Weights of a small transformer language model: vocabulary 4096, RMSNorm before each block.
Each number is 128 + 32 x the weight over its row's rms, rounded and kept within 0 to 255. Layers, rows and columns count from 0. Numbers have three digits each. The size before them is the row's rms in percent of the matrix's.

# layer 14 MLP up, 704x256, rms 0.19, rows 300-371, columns 192-255
104:137094167115160186154105155094119195177180156087123135104131092135121109091125109173138070031172090141116122115094131122137130146159115170154111132128102122167120146145076160127143155075145197
097:104155106134074143118122157110142130124139128140175107176057159158130142187126077079113163121074109143160164190172151099114174079098188136155170146140150102132124160096132118134156111112104105
101:118108171142152108123168176083157088093150093153059165103109129145179051142199137133142127202143144178133134139097139131153086143186101101090147209175165128142153133151142119134118129045172137
108:116096111146152146129123070119170148145118109133199135052101172163130159119155117121101164094106160178088119196127102178094116067094111117153164107122078102167117109144120119176111081099136166
098:136117133139144113127156134134090127110158095146174099129136107110100095160126115071096079123138073162162120089174149087107110140125087171165144127199075053101133144109141130160121140143141134
102:116075119189113154132049151162128130106190083097102136141120111123080114061131098110164141141190117131115203107119097151101160166158133139142118140101146147116104057129124151104164114097131117
109:139131137176103145085132116142175130163144132183159118152145123139131164155129089109102151123119121139100198095114196176106179101175089107126068145178146149087156113124102079085161103134131188
095:149174120096174105149112118158154159147103154075121103152133068159094110118099112116092121087132108130119134096124109131132143139117066131138151072102100121068097169114133092088130110136089136
105:120133103154114130140129169139207153151115140092164098133122132150119125165096135141099176179114226121113074083076120093146093097091136150107102055118189082118111153164094083087098121127148165
096:125130122137172075135152122050099105147189111153133180114180127098138101148114170115186100103145141148162122147168170094122134103096085131106176158138126116096116147145145128155134131191144108
108:049180129135149077089162169170079139149127122111140122147110183109121178154124111124124085132093121096139168125166164102114090101099135095108138077118183152128131172137083130081126099164127140
100:121147197149150152178178117123116116110083149106162090101159097133170157118117140115074110045110204086147127171150044115132096165182165075108098122112128166091160134152120143035202091145113138
100:161152114114099125121116151072137134127078063143073095097095181126106077101098142097121112140128173134072198169196095120115154116153185096145145087153128167124163126160143133148151147202109104
105:117136130129111099128143175107169129127092093078100100084103163183131115115129105067187086162097169151124164114170184029160130101071077138102110113159156115113134139114149144103137132113147170
096:138113155167100149193128132121150069157124177136099172173085078136127146063127142147082193150150090179115166179111137129118133152127123155149164110143105129105127110098079056103136115091155116
094:125124219189154135174106111086181099071120123133190096150125128101110129150124157126108118196171186062115103075128125192053140068154134133145123140109138149131143162158087121166132170184119101
098:103155197119144120111113138106108081082134149128162111099159106099163115146124130157086105167170142162046110105143137103122070105109165147111114115128111121171160140112114150072147201044221136
104:134124138065134167157120128111139138140132143072100120076106134180116093177120108084118129100127130122110178110139129085152112119110187146142148135070150144125135134145079086131106035116114193
101:137176118147179158126152115116129126182130070158138136128140113173176138213122132092104129135095130129149136131090133115168137148169085133151189129123114145152159152137146148149102142149097075
099:109150162079103169045074164123162095096148137146113117062177111145187040096124114160090109191170136152124132119206150112106088155099138125124176150109108169097114122113075156159070121141125150
090:074096112131137103136102090119178151100181090136108114119141095084187110158097176094052098165179095130144130058119134108113108072115186113141160159084145091110169197070146147124157158117082122
104:087108151103151158187106114138127154103130149159106096154092136128109162107121123080151145073107091174068071191125147082084124139165119114160155141127115116089159154075085129181112110171106160
097:106123116072106121067118129055163076110097127108116101161168146147080173107055090129188131139115079152202173137133124123102115056189121107101144172101128157115160111160111124098120168164130131
098:109144111142108121217107087108144166063170141131149125134109184096095143182103134106141084179164136160113097120129138152127119124115149160145117155124104099106178055091150114045089129112132116
097:100108144106115109093092184105176136123084075048146160093170162135145124111135146192105075133124135111141115105114161124183106117192159080149095147105106144108110137174094129180142154081172117
100:135151212137172097124169128094152105152099168148110114099161063091124149164166167158191071139171125155084069075107126090189162143170116146117159123115149124140166128115116088179122172120145157
093:137147150135094154172100097137150129156083144130109133107141087126135141128163154133114064159150170090115158141057123082087080057133181084150186147146140125141129166117110097123115147163121136
098:148135072180171126149131161130111111168120112114103188045074134129140122124176165183182105165185142141167190105137141115109115140155171156119108092083107170130159088095101085117075070151121126
100:180121102151127111124074152115165190135096149147164070105127146133123124152084086123156187100136119128195143086140143130135201171115126122080080147158208195225136127068125215101189108116106194
094:148093118133157138170165081108206161098133125125125150062132129054130161150152059148167136153138120103079088131128145132128143139086125152102167095145117144119144154117097139140104127096117170
103:142043132172087187116180108137146097112138065177139120121105128120114126138145151137149078099109083141166117081084197106150143159168120113085064105146208116179114079106094100144139100160122111
100:142176146112109155099158154096107134169094058160196144135095090144154154076161128120109157115144120201139125121130155147121102182155085152125130144092179099134108129111102090090134117138118166
100:159131122120155079110152072068172137109060137167131182100136153159185158114141094184145073181095175121119117095155117155098116138149153095115115157220074117154094136168154101157157097121125118
099:133131117068131159105126104143159083150123214120131143150127136214095133145131165106103180129091077107205099099117138172098139140127145086083129151125121148102117108112143120117122120099175198
106:134165107097133107080182130059131172107101149151110141083055127064153119125169133146110115103144129114162069098146165205126127164101143128063144141160135098128125144149088150090121174177128141
104:167072178191122118125080112215186099118149128096113138127146130154129144113083117132082065134177172135113150170155139074089141103123081118143097145097102100111108145134107169069102145144136136
093:186117102145161087118089149138143143086124149163093126158091154096150098057106182144185161120107127126114121133179150197108154073103027128098145177127129140148060112088091111141122088112139090
093:106128145112100098140145057120141213146121134127121130156175149159122123143122048083100074123127155115157126115146089058069155171157120149164126092095093141086186148108135136103131128125144116
102:105161120112078126097102144136087100189119151106178134087104155050109141157105137109135204151091079160123120148099136178068134150139126157136106169151136132122130110155150098127090072096125174
100:073128152102129113114149104125103103128116100142103151138106120143088112157094127116101143202133139165177144086127150119121179162153089122138122098138120164102088145184147130085155131161135142
105:112151196121139088150144113109105084182094131092111094123094126139100113158120153149191201170074101070134161182127092118058144083121128151109162129165136141109135102120150152100090121131088167
094:086115116121157099117124095172074086103108184164141110125161098170131139122091115128098139171178142117155173135115116145103134168077075181115110103125182078148083133102124186184144132097100137
094:141159082057172225191127092090123185079132122132125152162108094076131147153184110083101111097145158119138122134104170118075148096127146051154106109153122121110140160149147095168151124121132120
101:148153085166125163172143119057103144071137145137176156108106129132141085113148182103066158060161075167164152126130161129060082127094145067135096106117123173131203170111113070140136131143195140
105:117120149161099103059116138109167099098149113081127179161157138060138152091134130138106138134132136151135116122114137079113142128150150042071124117117149156132119162121121122154086091101161179
102:071134087148108124135154128125131151113139143110147144154115145154133139167120137148149115115191126142110143065137114115158141131120173128100165130109141113142131170103131075101111126113124140
102:112092107080105188102143154185104128124134118171227154115101103108088127130158176138160107152111073162086137150160168173103138115137121129112158176153133163150138126098139140155093144150158125
095:118093186103133197098081116154168107115112108146165156151091142154154102139095139144135065138070111152138110141103069162124150125161145155108155171209123074095095177124145135119125106167147172
103:128126149126060107115121171143086153090124138138144143123198196157069112159144096092083106150126195111096116142135103122095110139187171101190136148145154170102091098155107188094127103171062152
094:072129157106088120118156137175144125137127157148164139139134141213098131151130132119094104122171097107146142185086124112090093060110133109141142085122144159121102121126147115134170112116141098
098:138087133123140086065127134121162130123148132162159125147173122146185113171176105177148103120126141146118148122184096208185102106146120153162178179144101134164085094119088107128106065110145155
091:110116174101148163151130178070116193163188116212096059164142146113139148149175143141136141094096154142093110152145104084122109103176159111187095134142078084147155108133098152155177192116136133
097:121129074101108115191122113143119136135132058135174136060140121084126082106086195111114178146100103131086165132115130080135066113114211145152145130064101142155130137050141130131082162159106138
092:163174128090127116154084104096138106160128095148120173111109149091129085155149136079094145151118082136090078166108101162139148190105075058141173111152114138147116151121082209145137169158090091
094:162103162123129043111134145157172101114077083153093178144069116123101159079127113136143194102098111144168106181118060079093128123076098129143179164117091177125138087074110123123136131089168130
097:124114155141154075116144158143089198108098132169143145171152145157185098167169095072088121082112121159173109097092095144169144090135182156075158117091120088152103061084154183171132087092122120
097:159169114142164114213180158137131123167140096118071131112151122095098164072124064105141166148144130130108102081150138140160170080132158160172091154078197095139109100137096138051184184111144118
107:116122097137163129162171159124115066112180136155138065154146126124104098080112217120088109166161114170173115174070180105111112146110101134161129150098156153115076139172094164062138141194149100
098:136090068121131115138116104126152134118168136136110104175128185172173103077115161081140134175099148124136099126129174096101060097081177056121129125160083122179086124117135129128097130099179106
092:127164121053088145086138107153163152163120084170131137100137180083124134183129095175097132129160111070211091082133090207114135110163150072128102116149194093107187136135166093135124092091131140
100:065097120148103144159093110136095068171193067142112153133125170143156076169141149113118166106117135159134090105094114112143094062137130159126091146109134094124114142140151112118131117149167140
102:097144175144126162149165138134160145105176136124105137155093101093116139105147162142084141204072114134103150140154162116087113048103176158164131214182137139132137082140151162054157146093123141
100:113147190089127100145171168115139145078122115122103135069115102098094093133177121104099092102164130135155128110115143151130099162097201182079144109141131123106096027171165143128176100146132110
100:125137163151124135149084162097186147115211144165061080153124110171184189081143129144133076180178118152097136112162172139182114084162144170113113082161067095151103111186132128159140172142087080
097:102144148134077131109129112084136110158092126132166173136113144147154106174104133207086168097097136063078085128114123082069122167135137104077152129151126143166153120186112068115100153148112161
104:060109130081109108193089080082167113137137075155146091166067115099098168092140165137165161105103161095081121111088128111081147119161209132146150143090113144142124118118117127143150131158114182
101:210073086150097142083109095091139141118134080121167186111128099117112112139109113116198151137098106101135103145121153112097118074115069155181194149142086119137153137115114095138156084093124138
096:115143147187205113141134099079142165146126072145138162054121115129147158116164053143169076091126142154144123117093100132096100102105071160112112106123165148176107127145168140160132130175212126
097:113110110121145152209124133151112133175133117124197133178091165175183179103134071149093170176138125097151196116129100155044119129111154107135123085159153146155119148160128146135169113163083077
099:120125128072145095173054150100132116165122125180163161124132093111118101216161120135163215176050122143192131157144150138164117121082133109183107155104100124157156130158072118093183179122186108
097:097082082156113109092125164152130080141167115119052102079171065101124100087114095170162177149173148152146119168139106098130094188125129065139171103063138065174082128165135135114130155084118156
100:123094176126108084107190141120067093099071148141092163140118169160130185107126134100160103142160109065156112145075129154128147132158073129048133082084117117143086143170151125142120118206180113
# layer 14 MLP down (transposed), 704x256, rms 0.206, rows 300-370, columns 192-255
102:177106176107109153135176120114076211147140155121148108171134171060120146161126174085141149113143113156097123104124121137160095147127092141109085134116116159173146130142094121112141110102134182
099:084108135170153098128097122102099066153115144134136106111161170126228127108141080094129183124095077172135157104121171128123121112111107139183132183080171082091110144148107151103137149101092081
103:233139133182087170172158116153069167080091105176129116182151149128121145117202180115129166045108148167138069076126108137105134163119146111112144089126101113133125163164085148206115148115103122
105:144115111103141165104083083152132151164082123074145157174147130159122143153137132132102115125180188154174154175149158109066108110115146130169175102176143133079112102132129160147146164117128110
099:179190146158145146149173175121144085065128172127123128111128080109160150086143121117104115132118165098083173150145091110093101197102114198148118130188089118106078180138059134173097096145174111
101:114111103167120131089127125114162151130107157077128121148103126133253096118134159141091188106129125132138118192093078104115083136128130125112132093092114038118142108080161130186148109105139104
110:178146165155149113074078086092140118149154160145114135172163163138141119131195152128123143145137150130191103069069127153107187166075100149082164132110178108188120090154126190174111108076107168
097:151138141142109214175105147102095140119170124136154109132119176093175141109116114075071153097131097075127125132156166132092128125149211116061152177042160147119111089139132130120093166136138127
104:147117087144097112121095114179157126160174088111118097091171063103093143119187131143120155165094160163133124113087143123107099129156109096066069098142178144114098100149089096095087121138116074
096:142092116117111092168129176121099097125126201144118100034116072099128110168093108087119142158164179144080150142183134122099109104136110125121141094176118098097089164104111173127071127222181154
105:172067126102139151127082107133188107148108086156186059166149132129164130069125141167128131135131077109121145149109138144098078097173102144087121064114114110120150108126140147100207147130089137
097:095169104074150132117091137104110148174108096067045134135114144078122102150119162129085171109092095109120162130104060101145131072155087119137146138184160121078070106195066096150159170120150101
100:163211109120084154149147155178102126149113131205094109135099146107075114132126146110071088128090173097111108079189140156176136113132128096185112108109130116132088085143131100083159102175131121
100:136073126163112154137148158107147130121095149135162199089152086093118136042163150173092114188116089116110123088104140098139071130159096063160107172094072138125115163158127109120094065157138117
096:138138159151173095143133148112082139113117100130167131147105195122056129148088068130094123156124112078175112072148118116151096102091101170201104088176142124125143170113105200130153146176063086
093:165157114101127118120212119105145114134109097155077093118157133150161174088161151181084111146146149104105157158111131045148194084151109217143113143073156176165151106066146117090170156085093119
096:039092132156175101127132147131120109135184127108157108208124140158130156191129178106158090095103100094157084152128119172167088117150063186148179118094134142094047149131128127190160145137159176
102:131103135114133133166072102125126077119109036146100086099135120126109129168111143112147143132179055084149130093146079117094093083148152096098138129122210122207099113096136114140106105148148111
099:118166169129157132185162174149112093130164113167151132147063125096080122206155158171079164167158125188148121166104150048172171112168121128131140087072111119127144101179182122089022107144098192
100:170139162087087100113159122191117107151101116132112058118141108149094201128123134131134141113109123107136143102149152113144110141163139168097146137153153104093110174127160073135147108166136118
091:160140125075123120145058159126051084115086108156116092105138142167120166133129128153142139156153124117114157161097130129051113096100117106077127169121117129110136135154127111120066168130145110
103:098130137154150146120136103136123196174117126181126119120076115174091112163069146108130167160097120148074107143081122163165187155151143100076121135133141152115139130138074120122183101091116107
097:158115142130110191178170091105152147125149161100159135070128141134175071080178165170146150102156106179100179148109185145123113079144163121098072106104116029179098178145142123124160112145102177
094:135132134154150176087136189115116173164153099111106117186133146196056101136144131137094084116119144131127162094178124127093165069137078142133177122160097149133150151122069125174118109168152094
095:146078164126152153132058122149088114186148098133115127141108095150113146135154169158158147124104120105104137126156107121111151098111154196123149133084193113095156176080152159095103143132148097
099:163167146101204076110140134096087105174132140128138159115099129057111124103140109107098171135169160101084079187115130170130182120071169128179148158101086143142162091103143095128087112105110120
098:098152135164072134127117103161135094120094057154117147097097138142172125147131161105154209123115189133164054157128152155106107058111096079202164109125147052156135098119140095172114184147099097
096:118106143147126100137146132159133168178072143152173115104103146111090159136175183188128097144188162105162161141170157101109103153185112121142125149116109166171093076109118158155121193174138153
098:175136143094181149104147095139156109104085098194069170123166144168181081121173174099104120139110190115134148132102099093109134128083148127112155114148130152068080105181123142096098059109092128
094:137189093115165099121135129079125088190097108103167100110127068146207109050114081191114178132109083081124148190086149108168117157122102100105112057112139089119143181120154108117156098113132117
104:147143069139144170167104071104113082162126131087185088099131126106134144129094155132093107150082104151130147119145134162107140098154103102144142155135098121153156134100142091089038123132130054
099:196088139155160128104088126116170122169076044101065098167113144084118121156045174166167142162048121141127115153055101162124080207111141091172083106176125105093131089057154136112113126140221126
099:164140085173118146114137135147124154086170117125170153102123117128189169151080087111116189170170101081108180172184113104159086123187137151117126106100069094128151151157138129093125171131149158
099:100102141193141166132075109154156150130156141081115162111102051097083167132169115118121188089101153138111136171070144078123166115118100071127087096121107126183116166118151102131122126108111110
102:156120127062166131157184150143111126192137133135136106065156157127112116096079141144134072103116140138148136139208120147127110150137135166160100159155177130182122136117128133061176171152158085
103:148106119168183103119164117071147117147184123126087099156129190167147073124137114116151086153189142107135174130134152140076123112135070148102122188099120135144081116111141135117204111062130151
093:145182110189081143148132122131143141047185151119135135135101145146194120092109126138163138128156132112097204134084108127101105122141087099182087187111164112114087078154067171187155171144138126
094:075187090130134124068175108081118120155195121129149061128111122169130169133099142135173117140149103119189138154177139155163119153068123103114105141169096116145129141117160155097116166123131127
097:126152145081127074103093106124142161155110126140205164102086130123140153105132187107122191109122127111105107170087088133126132102163155178059143109052154109145104116168122051111186045169104146
098:067160203109148043117138150178123116134107123115145170103081079114110154108130158124135205111160099143137084145136092173103118099122148115111102102115098140115123120096102128072023136123081160
103:126173163112050102167117137118125112137086062159168123138137095126112132079102112174080124185098054127095139106130121129093071068171117057111142150017147104109170117147137141120107171155124173
096:149110131152060152084158116142065102165158181125112158146143129116148129107142165164087119082139101147204127104111176072154179170170117092163116146155077149116119121192206194158124172105146070
097:143124142116190150143163149192090146143135063131114132084155156189146101105071103197117107075119139109133099110138120099171116124124084135137187083122175094112112175074144046198169124098096169
102:118161087144114135154168143129165166120129100124160182130091116141066164095119104103117093057103126173203141144057103123153151146097098149105123097121116209111055069123105111140103117148181174
104:098139117118146065142153139130130127080119096152176123157143102104102139091148081044118143172082169126109078128128167134117149160118179149103088124164128200091084102095106110136098117080137084
103:107139135134162095124137134093112222158152189195105092062169117147128138154184157162128148074173138174101123109149124158101109162139102100086126122177101144157137161090102087085113133149076130
102:150096162146095153158108127166088185077138171151141146140149109165100082131057094168093101172178156085163119106146132105152110143156145127156105194097089163135125141144134122142088142067142120
095:126162177134148149114134137136130138120104039146091141103139146150096160141138114136128141173108110169083150092130072046114128084186135093108128150199049128097118179129104138106168107168097091
105:134120139108090114132132157149129140049087091113159111121146135162186137164119153061149163143173186122106116095165179140105112164111166083096127083147083161174112150131102103142182172124116094
093:133127141119115152086106108101112169138048168144161089147153183139179130146126122151085116148154107092116119161126162103142148115117161155098176141111165074136134129117130086147116139146107081
098:167137147105169157088139118116106114126111137099091110146118145137097099113137160101191177109069113054097155145116123105107132123169079098180202156138115132091128117126148110126106165187112102
095:151158081100148120151140108093094121199111151100083089074067071136148116132125149098100104175113098130193127156125094150157170192150136113146081174155122098109081086106156156076115133151107069
097:123138154088135095144188136138171109124133124193136113116085125072072095142112125156102119098116117123129120156207139104083145110057133148105108084134116174136134162115145151116137131145170118
093:141089193126196122090150130173174132083140146121156149082105185182119114148072118142126190219038107135115134094068170107146082148120165095129107123130147167169137098168132139135139106174130110
095:173173099109141114164162123131177147186090086162099117149163125192145167123152097119085175126108160147127112145149093101121089136137109191135086157175095159072114134139104125139109177159131170
097:117110120088115153073144118162129135161126104114104135144085137158108108139083144135196091133131111086101106193165171139106092139116130125194137162132168169131175170186118113100032098116129148
098:168181178103093130117131150146119165152078117104127091106093066092198107143113110090146170136166150089157089156128166148111053151082181097164064080120145086089147152180119123120151092099120126
107:164144071104149152187105159184100101181175117127086135129171142118075126165150217152123159125144102108113116102110033144095164129133174101179119140110073087112136145132143102089119127108113127
099:139147145141174133104107145125154143154169083064146127086084140154120163160093104091126128135123126150112168093119128057120095149146084072170090126156110084099172161055129097152121152128108119
095:114104125162132104192148142156137144190102088129138191131120147069049168120153106145168136124159150131135151149080152113109153102088127114142144098127125188082075115135046132134154055151100169
095:140141105123105132111131198081110141111114192064127092130111132116148124119151127118142124204079139158120092140152184150118095121122132145071162115119127147151148181106118100152105134182127172
104:104162175112108078158149099139132147133140203094181128126077098063072094121134171151123106145169083143179157225124171172098134066141162077067137172183149103139148120162129083100199171149108124
099:181105086145191124132123174088239087155131100146114149114155188125120136131132114110128179184126140090137112148152132142141130143167133149113092120125150149089162090094130107143085124132151170
104:205137101170143146143084102177116090137138143150167112114146097159131138095121105164166150142087106190133098134108188100145121115127149111104130101092153166041139204135095127139103092103171137
102:115098130156133155143129160143095118127105123149147136152084157093130115109126155103144086101150156159135137147151155090107190142140108179134109160098176110160096118144077146127184126173156174
101:131094130101082088132115105100116156118112101133143143103142130099199159130182115169153132137097125099047140152059133149069091112172137100080193150082136196132121167124137149123114091100114110
103:123127107138102086129093074130121125100113119172136080130111130116158112150139091161111144080123111107145135127133118058122060116168079133171103159197133170122168163149196127131155131147138110
098:108158159098153183159120125137115157139100100126119142110143120128139149146087185110136182051124126106133113145092142088135051183056106131181152184135142123135121144110075150105071112118058156
101:115185159127177146135163188106120113161097133087107140125129140122152167141138117156128079175129156161145090107135120099170170123098127120130150100107144102114142089126118193154169124078181158
097:118141118123110109170114156098119085149159147102131121109135109125096059142198107126162139146131125120153139174142178104162101103156106098077180083097106118163105119092101124129124128104135145
096:134115130164153045156108068120137117153151144109149163076149066135105153138104132148134120078164172129130136142106085159101148087127156109180115174113118095129090157154144128124146125101073052
# layer 14 MLP gate, 704x256, rms 0.177, rows 301-371, columns 192-255
104:152116114164145116119080102152156103098169144139132173162142122157137178121132121120180111100108146076162100125183084103162101048162118175095105139138112115126144165108150149085113145148094204
097:124131117117158182157159099154153122120183122134098120055175156155165149163172144160186119124184176078160148072137181150095101153101134184146099168124132080137174104173140105089105158125138174
107:136173149115093092116145137081152159094158144169069094189116105104134102102139158159167140152143148082186161064147107115142145200121168140076088124122155143092103168097148086073148168132163098
099:095086093123100154118083115112167061160161191087118119135184116104122081169155182123080137094127157112127097109149110125121153127076178113140206134146155172192112144119101102110120066108106131
104:154074141100126163103135118101120159139094100103155091196165099115127117143113124141099149102165134169139147165071074198109126112150129162122181141096127138096101121125111165109099130119155175
105:146121116107102100146131198059137171095147106162147096070125116163108062124104154131081114145093093124166099140193101057104100119117111117149188096092109157098089147130153112183129103115146123
097:152137089133124154108121093158163129126112130072079057137073136088129112093159173110121121117153130155078171134152139121139120182107120164053137153056120113087109173128121093105123134077111177
104:137108124093092119192103101169101079129093156123125170086117110102165143078143145138118083147136059133090186172150069107066165153142136154138171150133117168148107079159123147187128136090138095
098:087076092123107180092157158133134184123152124150107113089112136110144187144084131135146165102092104178135148095100121094134151180154172132156146141139173197166133095055133108094148160041089144
102:118193211110170146124160142178121084093145122149151127142147118109154115173129198125168115158177099143140107142167095133109083145137156117123152131123071163091086117132098104133159117192183147
096:116108108120094137144077125155173052148116111140120134099122117157103086157150108122096101152166144177056097096094094146132170119156124126157116084164098111064165118159076125132142185109117113
098:126104134123180089090100149108106110171126130130051146147119144125106119119103147154124167193119213183155116145149143104096163158120145124101134125166154191083132104103081067104178158107109157
104:139138080116137149145091170128120127117144159181167168079083071116161106124165154126128160125224158107109074115108175114148087171159162145104148049151130137146107114094130117122164147171113164
101:146145151146126167178116077119112107095156110151157063120129122116177138160103096079165129155140167183126110132102154097164149149185116147083122117125114170139128197103141126115122142113147113
098:134138117103109107127136108126120104120067163134226127139119093132161120192126142125119141109141103122096106117094094151166165152084136161112122102079139170140099080083157171089136104153076150
096:167100141143124140114139164075165125150123127114114111105103140142152080198122055150102100111133114124122121211117084159136166149065151133207119089154182172109117122172064162139139045103123121
104:115155079082150170086100171073147135146148079121131090113071078097115122126140133153098120130128166094117102122067127142141154090123143094126201174073122051186104169115057122063095096142176127
100:140078169128114180086143076083102109128102167135116170115135135137150114203131128124125069165087128110200101132080135105164165148214142108131141140101117126128170114140170066151147139112134130
101:107118123141129110117089132117226095095106050177139114100108118076159113166085106083127138174106075170181155132148129153114142121161171107097130124084125135072098154117140142127075101146170096
094:076201123053109147137117165191108104126109095136128068140131084115089069129162106112092101168048171192071098096144101168155134092107121124135163088158107053183143115141146092102146160141129135
101:111147126169193178100092135132099109181130130113083132159091090158130063156117139124130156106093106122097097160170114127069151156216148063148159131174135128100156134173157125106092147131182138
101:111143097065188160132187116138097106100155164124093108114155055135107111149106069148187173139186136127169206130138135138164136132120095144115170095116132077153125110153089154068118094181128162
097:136075118110140115122103142097132189134083104170135146132155124165146146109127081129148134090117144151162079127109147138135087080152191122114129113097129166136186101096197082154099144134145155
101:142096126124139106050156101136187071123117091098162123077144105125149081134148121120116126107101138093137107121143093128138140142186110142117135108149135159081082147173119126133143136078162124
097:105168149097194085142174141102186076159102082159111137140157116081122117174158116203165138138151193162106139135091094127163136102107070140109171110127135115171161129082147100132129178144132171
097:128167135126044101202081146108162143116137165114105186117122152170140145164129182060104051118083170114136086165134120162106128128101124158149113122103127042101146104128110128143127142156074172
101:119072151119127091129147125110118143085079149093144093148124127174119114158162148087121130108130207115161151135069067120149100128086122098098101141132146083110134142159148122198126160157133151
103:126210162115095103116175142116102142093143104092162128106071108101124152144174200189153107086147120080143133076086049110127100074112150131150139146090059117098123136086195089166089143144130173
095:150101148108086143144164099108064114176105121110141107127107148084126157176120135148127127089137130114154136115138082086143115144117096132128162159143191109194125142117141073101135128151112120
102:118165082099079145142084194153127128115125084170132156176157087101148105110147106148157168129184122087134218082098173076148147104112116125168124084107170128155130086192090134148093129073102115
099:150149113121154092138123136162142169115156114137146094113131137202135109200173098104111095103102131069211111088135129111138123102107137114158163154135161146142155128125180084106130069161109141
099:131077157176109165168099122138125119127175152161131120126165093127147087132050100093099153091084145097136093134095102055119120120093103177122132152086134106073104111097115116065059152178142169
100:122092113138074136148124071205112158217146135167119092121109119097159174142123137134180123064120138130127083094160131137184084102173142156132165113166181083125102045133112188130197119106116144
103:132117080132076162109084131117114068158176129100120099155094075142103197114125127111124109088176081226144146142079111085103106154148151142111153129120120153063162080138162109143118155101108132
104:138071149126140122135074093099188103159128095084087051076136137137160175131062181083128111121111068120080091109165142126142101183094155134164170107083178140207088146155155119125091155123106145
093:171133098080164169189135165069082131153183115122145143174123149122107151125162159154103072117100103144113141129130121126100087140107210143107106147096089087052097126135147157153170132102117102
096:111142171143155139129115127177058106038161108096100106067101133142098179115195091194113140095169149133122154074121153104117096170127124164129154096097151206128075118103130083141102154138180163
102:112105139126119086128090079153161106122158145140083127129067066101168216177089118117073151118056097124107147141090129113106131184149129201090120191120139091110138108136117139152175116128140189
097:098121142127173083109117174156146183092134069178101175120075052096103136195122070106161177197119143157162157111120112119113110158132175129200130101117075124100089145169168139102178134154092115
108:150121079173174147115089101134135138228108180124120160134116139109182094167163151097070102109112125174111159120066173104127120141078075121144119120058141067076115120131108170070127177156067120
099:080172101161118176151110140106101090117148143080155116104130133102124091153141086156174109123175142180132154151156103129178101101112159150196167099163134132099184133137087126129205185193156161
093:078112113176119145157127125145138005125124143181149141155148157089184136153124149098109112098134159122119103138069135181131139110122089188146115124115162163121156121144137137153169134156095149
097:142117135082136174129119127176112042102124138117130152194052163150167123151169094134061148050125146066111131097127102097150161117113115118120076124109104143179140105111141043136097152174135121
099:123138131121121159138087146130134194122143110156119100087147107150172126114108064077175127111112138125156114146143136146116097059126134134137160112098081119103131093086111105189130064122105161
103:195098178135125150106144146091133172135096143166101121161124135109162108165067138074136140139117111121145105108089120104138113137123136127150158081094161140182161113168120104175101111100142070
100:201086098119028145050151119121089214119084130093183142127180089123130132070168159131167070145101151139132173126121128147167161123200139113101117198121101117116114168163165086107147098095122098
094:106155119139135119127123129136102091145198117134116129169089132070112076145156130142056083136138155102122179157077112126170168103149129119071094125156195106129098144106083093111147189194150107
105:199057136147114161113133096142113125206143156139100077116173088152170189128128127100140148133093122104146143123120136051132174134169105113176126081113131128090159135079120077146169095092104121
096:130129123133088095103161123124087073044081205094123164109097086127089202104155150157102119111131176080140129074137106079181199108139158138128110117107130154163111138055175119165093152199155165
092:136181153123094118180124163111120107054156156148158118080145132143157097136083112180141134096168137182107160119100121121119131130064140055139175086186154124142144186134073065063131162127115104
098:118135165096136124165098106157127110157108143219106151093117045105141129172119136142153149103125116111155139158098143106133141124086133130134077126094164101129120149138154142132163110113182148
095:103166095197067133147068115118127140191148168135176144168162140113143099104098116061171133081084063135087156138176129143088149095146153134125119083174133137068169129149075158094074132137149098
094:129147106115107160184104131081098118126132154107152115100120111129124134092133120123135097117145104137105148087099082100129107093152155141073168110112166148132096083098149122127111114123104202
094:082113101154130136145096102086102141152153157115149134189119094086120077139153127162178131102168162130156094078155136140108204098168110078170117110139199104122073117091148157133129141104180153
096:128082145168113100144130160175108145086134076132150174139153186105139078115183154164095109070061096160132051160185122117158150085142161138129151102154111092134154146127186183119080184141122131
095:119091193048101121089066188133094152127083096080145095126108129108191130161132170126161157139123158124152117137195107096143123069148201138069173115145119151159106098146095134102106125183066182
105:150114080143176184116147147124159045184108139162174062115149134085137157134042185107074106176162101184132186137132176097146091122129124121064126115149107135106051121119141131116172114117180130
093:140150125113165115115153155129131117071105161121155104182116127174150205144158138149094122134178186127115106166077113124150130132084165151130107148085122179113159164112135178181122115123165109
094:115133069164170091117110149150160138090155173113194113124096110113186147197187107129072091150131164145146090119136149135125167033136082134122144153157104038136148146119169173182139139122118114
099:131099138157134173117172118128136067111112090143157204102104087123133126160199130146132161131123143111148130104094177152126133140169082116109111139170099145089130048137117144064168101100113089
104:179103117130175086094081150132136154097061157107144132127128127092138140125183207126177117111160249137156104158112041103139126166165183130152184087087081157119097134156115100165089162121150150
101:177159115110108110154132111150147058156129138089158082131115073128139087128085105107150120171046113132117154119075104108160119100084137134178138053121114119086162161159087122097190143123144123
104:114155126095174149147063115135136120138077129162148157095121124140215124147095112171135080158212130082085120157108200145114087136088130143134124090163133141117177104129157101132093160204225156
098:136143100120170070162117101102121119167148148074131121106124154166134148149176123140126143160114215095124146161133134098149103164124111150128153108118079139152131111128141073119105143127077143
104:126097121103113044095099104121142109134125105130112137099144102109113155086090175117173123120138155091074091157141116053111132044165114172062137107109120118162127081127195164137139126139125132
099:111181132090132153205156139203105151109153161104132121118115124155127157211116100131103102109143141142146222127135068108134111120097147102081130074102121135138096065147136063152140172159109183
095:147152112146145045113188124124104034122173148149152136136071120122109075141177145110133114160096147099117098149149124118098080108132144116149144087131095105175168075087174164108117086088153092
102:171144147139165112116162162097119133130131128104170123173123109161138121139111159110116137072088160092112119099104089087075097181133134126124215135100136132170124172125099147089121105100080114
101:086118113178045155100164078085124169144179061093160127153093214142117105124143148091135108127086125203125151161056127148092164184076097119114120132129162135114126146114138068194137110137099125
094:141057122165163111087139168108146103129101160127147083129128158100146139073108095145147137123128117134144142155172072102124077154106107160102195109135150113074103135105135180106127137139078124
100:155152101136108130171136188098156118156141072077146125123139148120089093165094147155120193031093197149083139083155142142123155079147119174168124137100166101130169114130129091120076172091117179